Weights of a small transformer language model: 2672 steps.
Each number is 500 + 40 x the weight over its row's rms, rounded and kept within 0 to 999. Layers, rows and columns count from 0. Numbers have three digits each. The size before them is the row's rms in percent of the matrix's.

# layer 7 MLP down, 128x640, rms 0.135, rows 0-127, columns 128-191
101:443469397502456533482526469432469493532463436468460501530412543537497576480512502523511497510534512472510540493478488514540509485521472486586444499519482440516535521470502491483523488545555505
112:475522514503512540498514495513454506489501522501491463554505518475523495482593478542503432559551421473476561526493485491576472546481533529449477453483422516439508517481515440530495513469506507
098:462521497499496528503407414534470537454577471489482529462448493520484523483482414597534470520439507541513536474514489462501529457552441490466529514501484571518541539511540520451551471435460516
096:551519466479478523504523523482466463428491491538453492502508495459572513514515488492485533452490539549540611504440474602477507495468547506522504444474479505528529496474495507522396511444497506
102:461515457470525567533523527489511487520465481487482461487475555529489482480436455421538441483491520540625518531585480571537496507524486482596562506446573512493528485500486565526465590463445547
096:461547431538508471457514525499470461495429491533511482458541450518457510484521473431511522473457473441497490511500465504555453493484481423504544475508531475446493521520516558543504472569433498
103:484560484558541523502593447479453552473516591496491537497524533523560593531468468538467499448575490511586538484529465557513534491490412461450439496491565539384496522511428465547542492536495531
090:539510549506435558436462580516498560494523496566511539481563487508514527430539527477539427507467512548498511501460558473526485492527535521498411465504439557515491494527438536420512513542501522
105:526485466497456558478494526451516560543530515419507448580480520501506480493472503478592521493505497581500409500506462562458591518511537526474578499543613479519466513490456478497445595510544512
096:490528439520556502517491561533487508494500527495473478481556471520444446507472528586507510491507517528500524502475548550485498552511519521558512409514473527475591478450510546493526546472465580
094:513537453503541469506482499511511583505455527464522528501520503503494475451527479497505506454529453477488493474518472476552545511424493407536528445563571480569476501492532540545511478506574445
100:448458554509474466479463501458503494535548493511522500503566539508535505488571463496484505525506501519487414493418499465508431553458546567553489506490400496498511525486471428490457519498559509
095:470495560536507619468564445496526449533448513543500479545537551538509537540544534553499536509440514519467556463505567481539455426507477478455489523516555524509441425547458491516496532514550508
097:450479504477491458497457496558492472615535515564446556475441512495490504499412522528536434460467561471507486435487488418532527465509440568512548602527509500500468482529467519519492521452469509
100:579471468500459606481487502459538487535656464460511468491548437507485517495453522495489540526485465474478512577495486519403530523512526408565525465581523510425387482517500542468548538503517512
112:563571565548471619484458499536523573498516511494499448568518461491485447486470527436502497482492493575439581463512466493471502539480491535454531467480491487507458511410511511491467460491530519
102:521526426503499576469544494514570548466491480351455514458470504469548511425514465448490573503531494499422565492495527486498422443517480489533555511494401569503537423453512526563467481496558509
102:520509541523484473527538448473544471540493472572489526493444567457449499534508495482552519538476483557571504537485598501379519537510578435483575505480447468543496462559474468479491555542455491
101:474479456445485501500478473502548443509523543499466472474531522462435481570510489533501490447505513569465491479514559596484397502506534528471468415482614599508472480551525514451538452567474518
105:498487487464503572493556438459549464518465525573432497548531494493529504530463531465461563486514455475388462522552498480434514535463442492504536480489526474511510506490418475466507539517485515
108:482523480484468582524445570515477497534547549532567417500609570527508516497521465494503487544538507411488481501501486493522556456536546530511519474514510605496503483516576508405518583401551438
103:493492499451468471529483509469517463477487470505485480508525478517525523488500500478509533493492476541512528445545506457509471485503521518470569498473471525437568444507410507552518514535500525
098:463567509483503516496511521518427468524562431489525533555523560441467503515522558520540512502505477428560499520556580586495476501472542510509530538537489516565450540525516494484464538498547527
100:521481510489466485503528546454455519530459456586492581509511491503513465470561508437482558546472497427531552482502418549487486594561512556527512481491504579472476512492517497564535537468562477
097:505432512502455423496550573479517462513473581487428551519471468454540490514519445426487541444520535523431504462510462528594537502537477538439511397531494596481447519614579517539489491521461506
101:562490468443507589537521483526479520482467457539490501523525492489526547432527458515519470475522496510462556508541484482505546532551520536488468519491443511524555481537553509496508535468429511
104:528510513539567499542460488481481536512515521555495362499430511502523540531539477486448510478497541496487477519507514498473438413513486512477478549595511577446497452490498512573484559498523571
100:521553557483517434623424475457476465461470441464535495476498468506498564493550517470536569524479549490494447435505523485519483483539480455520511487552442494538484441483455477470567531441487475
093:431513529498516547521474498512530465574513527550471431546499508457488514555436523499530473468516555540477467509414491497487490508526487505450596514510538548537473460527548471534555512420499475
109:458470524470411457460430501537488518516563513495501505578494514470502526500466562508574419438483548509473417485521524512464534508482509496536479512489503454499466542491509489465463578514523500
104:441533493525508449509539472541498505540538538534502486494538486493389478536484487502509498471492531558482501454527477491523525494482511485503456529530515510536499509441484487482513495453473476
106:478525510513413540461555452494509538525484481527502498542463498512541531489533543505478489460461494436438469534527512544490495557510460523519501547519494470472565471521442522499527534431422472
106:555534470498542480475552489487504428463586516464516504549443448540494468520473503447502495501551418543482498481555472494529436447416480469503581371477438531458487538474503502579488408557455507
103:510543528523511441502536486552460516457440491445524460474454527527517585455550470508481498518500511552539502515502534477539486489487529517511490511501427488535485518532471456547504507583521551
102:526545465496527490562524488489457447487576446476525571596448503528498509488505527466551550486514467507481470505512520493441481407436435481487495497492499500498517488580466447552552485513531501
096:480518470461506508500512540467489445486542507589439505513550544473500506477477537534543471478488494539520516505549508453485459399545452501514449521503478512513430523533550456525547548525548464
099:499403513589489480495488508535460480523438421520474528516512470541429501486468499561507543453447529494543486515489532607510525486509501483506493513503477494514485507471542504535523433476506469
096:587483470527500547553518467519519501537526573470544451485478539474480463539549513538475497542467437509464483512522532468514504540522584510500533508487512500451502523440443500463506506457465510
096:533559572492492376543493428474527515433519468522530617536562459467516507492484377483549479447466535466440562493484506516498519431507504549561493449457499451469468471511464519412463446546492539
101:472492508485479477515396564567399511432620467575500513557516503518488486546513534529543469549480514478502539502456512484566494424469478479471537513497453585455517541567513496515504469507502413
098:538504522494508449531554462546529348521448581505530565507523454504537518523472598524432460499549486506487558457488478507551530564515463445460498503557576581454536418524508517521518424470485469
100:443438587420486474508448494535599510516513487487510499488457495461491508558484529483583483461442508589491498487531440506457517450461525422563484434469488470548487525496469523467501469517493512
108:466517540552491567603522461506527461557471501456522449529479528426448540462568480430493496531578465525437506568462445536532438544519508493449565470476521541463505448511505441475523535442509532
095:465496527486500511477516516546518526483561484545490547504466534500487532514511481494478475528508492470488486416448505507489495502526571446537464551526545461488523558497465490434529487465443428
099:463576448441489564507488452448588577497470448466556449634499512549475480368501491503588505494486526437503575464564527505554516492507481475515447540487539484545524463478464484542506504524495496
101:513520461511462432490445559468489549493445516495515514517517490527524459559470596476523504492491439438496492476431455516473484541529490495549505442506429472566507462472530469499539560531458577
101:486552545516477453552485461578527502464515485518558527422540481471491529533518550545471572524516462490481421542500509474441557413543476485566560552491498490537501493486542436519500561466479510
107:498506523503574460486501578488514548499494448527496436438520502498501508411467511534521474500467503517465475600487507483470516455506505528470534500485538397448502493535503499479459467540505533
097:531437489455448378468546488476495538421499543503498462466460517502535475520500446510492551463553518511510490576505521518454471438493503535456466503518519509400475558470458468473461473571538558
094:426491483513525486491456489566487485509519524513472529469509481499505442477465488557502526447489511443516496460533547484557451519474484508565554471476593486484427523446527548502510546409455483
099:499519463476448526502517575455485511555486483496494506483483492488544515473484534548484497539427518566453503477531507462397425445479492416506548491462437504493508477474575544523523512484479505
093:527517501500546479540506465520452518478377492564473487534427487479491536475512488461553476491457557537476547443512482500506472497451524551497525519436506503478471461514443477604456469476504511
098:501526511502490540535547457544476510572489475544528452533426475444494519472509462470463506486522522510546520536581447506496485447530525514470508534510425455514487437539473469494512446504517477
103:528472400543535585495518501424368445475463567490485412515488534542445479480567527484532516521450547488480490548466475528421463500578487544529504508540501570539421542491428529563537546515545549
092:524419511508494419517490492497505468479526550517465478523466470551482468579470493491512504471502514550564481495538506491503553556478466529543452539471542518448483496527478505442498507603466463
095:540436484531573432538398485512468509540502468490508516502523517476468483561386475531473501501449425533478413560493561497457485469490470454490542557441536492482502481510514476487413514538525445
094:539481555509540536556532504492513479543501484504505552565459511518527510506465456490548512512462497548539510432509442444511464434567500546538535499462473575409595462509512472561545462518557578
093:600565498497485500587474555470524443497505470530503481516429507561492506476587517533501465504516573471518485552572495546507511466468521444501572465447541425486466522463487491455498494506464464
098:529509505478570537504518550496491454506546565576534456565466504498451473466504527528478518546550375426472468519483461485495503533449451513471547507538468523475546488456435496476511434582544544
102:532453510511495509541484469510411503544564459520519544535440529436562523508591450543538464521554465442518466484515441471504462472463483543549512448465486477492472497429531450512462434489463478
099:520491536489499540503495502467498494499495414421498497541431480483423483475519451463474504466459454530534476545518486480503543499513499509542500508487517583534647525470527463500561478464455542
112:552523536499490529492484485492456493499527456463532550408477439513582511480450521535451460463472496525570622456499422576473510407496489488465415507472523520481512515447470532509498508508524500
099:452418510534467459511451505524539575510501506501469501450469525479440537493563618507516493533475439450505498475444492518509468496543503545478466474514492442467489478516546573512515554431474515
106:531514454505530541483484422484546519450426461490442569430483487572488448435459591514525489447524576533593439464538544510493471426529439498501507567563550457463496417529503544433532508493505511
101:503517444457485527469482506419502529457509604533502563503556479519454521519501509483479514446496544526490555458517425304528506536481505509522515497445505542451566543487501504557499504506570537
101:615452544482544471426435522485470516463506515533507559544521488563658493537554528502521448511548519457431465481501416496530478517473463553501503538492454483516463547477506501532525545505520450
098:510510486501475467557547539446490438495520494528445449528489486434510464573550484450462471498543466510446532531529490536463583509509536558499486534505521392572479468448460557408459469508565483
098:476484468517533570500476485516564565498502458439479426446497508521457500494519520489467449567481536469485504496508513580498467526525541471561556522484539508567470483514482452510553483466574456
097:504522486476489567477515525536506499529485439558435470479518470463523508414421429424439494492557566473590518502504501434460519466487577534562494517446516477505494500482467522541514524455464402
094:547465499510536516538469468461507523494526498532492444527454452520478460493546485494526527508502517521428476519508495495528478548431480461458563463482482498496519503510484496499463567521422526
100:505490516550490390461523500464486570519545454504538524461538547506519513473471489478472587531486488423446424446450502476497409537468539519413516492562514450565447498495430474521453512558502534
104:473487498451561468454506487510491533441471516575464529544467524535508464614487518501500521513415476503531460483482469515514509420478536494487542499547599496547461477528469489469491511487488514
100:484492525477490592482504482491434493502464423480427546593508465521466585498505489484495519445540528498509494450489511600584553523522516444476536476548549461535442502484499535536520422482477518
106:484517502546502421448504520431522501563478552537534559528541506459444488481456480543459481500494505512498449474518483511472532537453469444469518493482508469438423478573514475480555505540469514
097:518467516505490461476439495452539527493520461567504430445512561494499530467502480464543553509534535492478441507495545492540511500454526483449479493502456500534536534487485487458510507488527520
107:485557470538479562542472491519547467452530608551482565457494495512435462443500475461560478491534492454530488520525450448572527471513469489496420522526511538502483553470504508541495456515522567
095:557455494547551351503507536512438576535608429489497528543546475589432465525543455567463549490492534500526466549456494528446549541553566454518502505502540487518516538442531543425509497536522449
101:543494506518451457568479558414504436509480460516515512500425531484495480537497549497436491519419423569527504533545507545388461469517541562404494472462560454574503544458515485500532476361436493
092:459594501380502456474496454496457569582553466460491497448513516450553514521430579464527517533524483544451577478499471457468493528439513499568488533423536480505538517493481482489452568531476492
096:517520506455450574486466471442563459525524521433491439460512560450447462427492528548564504489546527428464483482516486490526488465522480558525491550484486443574541554503462501461526568592481559
104:471524492525533553533482562503476478576530501537469473454521556460515522488616454504477565492533519475498460524451474504526519449441492569488524510509564527544484550490436453514512488536487509
103:446529417534476557476459530588505640545494511472515538493473561436496526473471515511516526538524497521529550510468538504487425427450502521515470529468487441482467544513534451469509512477483467
104:505572524464515534510481496529468464552491549524517530523513525528475485571493510552494545461528476400475425452459466529493471524496497545545508496501432417524535486571531467522517488540504518
095:496452516503544534493504463519433507481472409495467480518503489541548495527455483550551470491492514467516536480553484417515551473527497476486495445536425492471487517501519514415518446488549493
096:482518472481501453546420486504456454462521439490462529544510497463447549507477559485576492520494439510527522544479520535491471469424496459561458490522531505529513527543482435461464465480531517
097:482550476514500469545587492518466501516478512500508458461501550533512555548455512541547520468485557481481498451529479509511401472506465445587443536507485485561521489470548543451509625540530442
104:482501528524466548490507526489467476518493452517466547507520501473568577558442540546472538494504513506496504497448502480532521548503479422499515480472443523472466564493478512489514429586496466
101:538453530460477546517525417504454506455469479501514473489417463468528561476457508492512564534511519481506514490540503509513570482474548541471529558523521502539508489518479495573535521500525476
094:496519481512546527420509460487522512555528536483523512478557425506515492504486517494471521542449506446503420536538521449544515449537499505487487555548507507503532453477539500552552528466489483
104:466548544566541497532511461485494474443443522526535496470416525459508504516558491505546481555574483475477486575541503504513554514555581496490441522526509492478480452522459477494564538444445545
096:408527556546524494466434507513487537473532465565514526495513596520517534504548465477514538526506524544577512435545378516613459477500464490418431536497538458466493621514549504450580546479500515
100:397467532482452579501492476466479452551497484528416473442468502499496504444498490492512466527509484529596469532540490515438542515508490569498475515457522502557494525544534534474407549425455541
105:511468485485584593446562492536505521487455490478446485475502444537457511402541585550418464500447487552504506505501526453485504500457580462501534502552611554462462529487491495531480530405529491
102:477542439513442552569461505448457369537497548512513496500570511533528513491525478457477475456483505467489470475502518521535459558501510556530424508493436486496504454489509526494468564440514578
103:548462443419446459493475506460539466495527486481488490452544522530476430464484516537499522467510499579551455489538464518482537496487531513531501594499481522511505451479455496463521485469515544
097:522476571492508383509448532529495452509493498446435489519508495552587541601502494486454494468507568463568488582556530443514462442482505470556451487522517487457458552544527581429489566458493548
103:471523532498459482504512520486580461489473547459527529516477529470551436501500432535504492516486523476546525516479456581599501518432462487388469482568471577539522510498514442487548569562449496
100:513467532445498518470563508505542485480470540549465582496521539528475426590486458525449475458523516535474560495478465513512467511521456397510492456483499452496433482552480517479508503549445547
095:480547431509468479539495427533572609467523528451499601469502578476512464421454527529492532504496531528496539485498482523554532509468509470511524505568518569509461482547514485474490480548438505
097:504428500464433480454539493477469504457516493491491479528472496489586574544491555547493457521467559453536520437522460513484497545534481503474490502392530463579451503498510460474431527564483450
095:556485543540510579544509507491444487500518495557546463449535475547461526571431534532531515499495566478482563449493457476473500556524499575536480512564508548540471474524518516401447469474524547
094:448498509460492500504454596591490480474459490416478520491504479518529559515501511554522439517473532585509542440536474482479470554480468571537486456485557470508506539475504471505494443591505557
096:471581614467464534417559507479493450512610505565547566428470527500497528464476518502547482540515571545500514547508477519540484461468444535459568449462526451466537584482503494474517559588439557
112:507532528493484454514463512600500423500542499507502480492512513564476539498508511489507443499512470491526518440504547517557507481468476483511447551579448453487511494487524498502520496533514507
103:480542473447504507477450521533478544522527458613512451510468446468500455465531393532497473523474421544514444587553562482490499540486545542512460506438531515530556489490539485496516485480543476
091:519519458488492499476553523537451558473412482491510476499491505494544561523378531461405456527489457476497467438477426447449513461486441490442453458445556528571499548520599481543538510506513439
092:507574478512514439507474484440514581455488570491534473509481485494500500525503456547485423496521414471531414431498476523557442486530529494563437539461532457519493478496505449418533485574469459
105:513511554403422484418498461508552523474514410517504540423537450515495486497550492452538471520488506507539581527541479501450482514519531509488540492607469450529516531522538526478493485513482450
095:500525487472447564444420529468512462558453540547461438436534469469528447492428588507460482463452545568498513489469466548506475522407531475548456495492456504544528471521530490450513521541492526
102:520539578437506466509498564508493428477550503419545505512388482456505442461446494500502482475528546555472457531466498642545443537525509495467516514509558499527518456484440452548510539461458534
100:493508515545485464520536528492492490528483539513479531555485527494522562503512475474455565466547514496501433510502479563472515501434539543450565525439467467528475489504517479430554470446496443
098:532472507561573509608507476504488494491441506470545488467500496498529518496459465526493504468541580523486578467468542454551446500484415527543376515457529453503537471471486507482485547531514453
099:494426507486524476426459509467411495502504558483453547512577508453411492520492504508517486475483485435497484450515520538573543541458484474489400593534546565473421488462593518475492430510468553
096:485497468479497544520486471522548525508504479396544520481532558464500503514534466504533528509518445485461526498466427509516476460509491418450472450502476485452528453463576474457438537499469493
102:481529541509452532521533459437455511504534536500492465428557545439490500494544497546504495519518452524510532474523537476499489550504567426461529521518525464470488454509546464422495489515451445
115:527504499438500566467485471500533516477548481455526513588538487486500485466572474460534505481484491536530528502540486499433512442525487554480449444514535575507506522482592449456508583492503396
104:501528408574513525482482545489436482524416508537523542500457539531438496447471538492448523466507497488469476454489521469503509485463508557506509463532516504504516601472421483574493356402549514
092:516484431442512582452539575486591449436523472575477494519473472522453458535395529491434458486509510515501509481524507503505482517516449500452514427504492494508481553448462518544446557535479475
102:460477487483551513531533503495517419466489486421489501433533529469508476495509454535566373537474525496463605558440520423471512563552429544481513482497511444650506460499460446497492483606555535
099:529549484523472458479487557495500470471472512507442514482416517441558501502429485420596427535507425524520572462463467504490506581475601487490495486516463492545502582507464561545481472466485572
096:555468547399514539505458501590513530492497450508580510546483476398485552575478518526451525547471457495493478487561447442485517536494467465518532508494484497535469476414501530505544516436430529
103:451456494567443481489399454492513499520558497543454559522497582472444498475549387474529511445526539523439505475540530494547352559487466500559510530522474449510463458494449477523442523441517474
097:486445471453470562521538477498435491572474531467554560459525509550536536501523516498549500460492465497515513510470521571511450527514443435477544503456447452469520513512475494474529508420462494
100:514451560468550520483492512530467467475477446459480581530547487522439516450513468521538439491509493485537487579513523412429479455538501499502512530569522489502500454517514493477455522427548597
103:500527523494521518523468498474449502522546467497534543542499521485498435495513456515493492514549456430467478576467474445588470550572518456490543431500557464492476530466522513543597541557537499
100:533452493568493600493482479531441490520432483543486523491498450475550540561464576528500504555519493408558478456515479427548549487558414504535452520573486477470513547488483498475507562512555506
095:505568478564471511412515493481493520522526434469523465516513526473554498428515548490500559545477480422502508520425455507506502540454492553486442522537479496439523488524556540415474469612523473
097:540531520450517483501463507485486463444483514454478508459548571469535467514550495536496460478528519521468491547503514519526539481510545488515505515482457499506459536487474552530497470492535538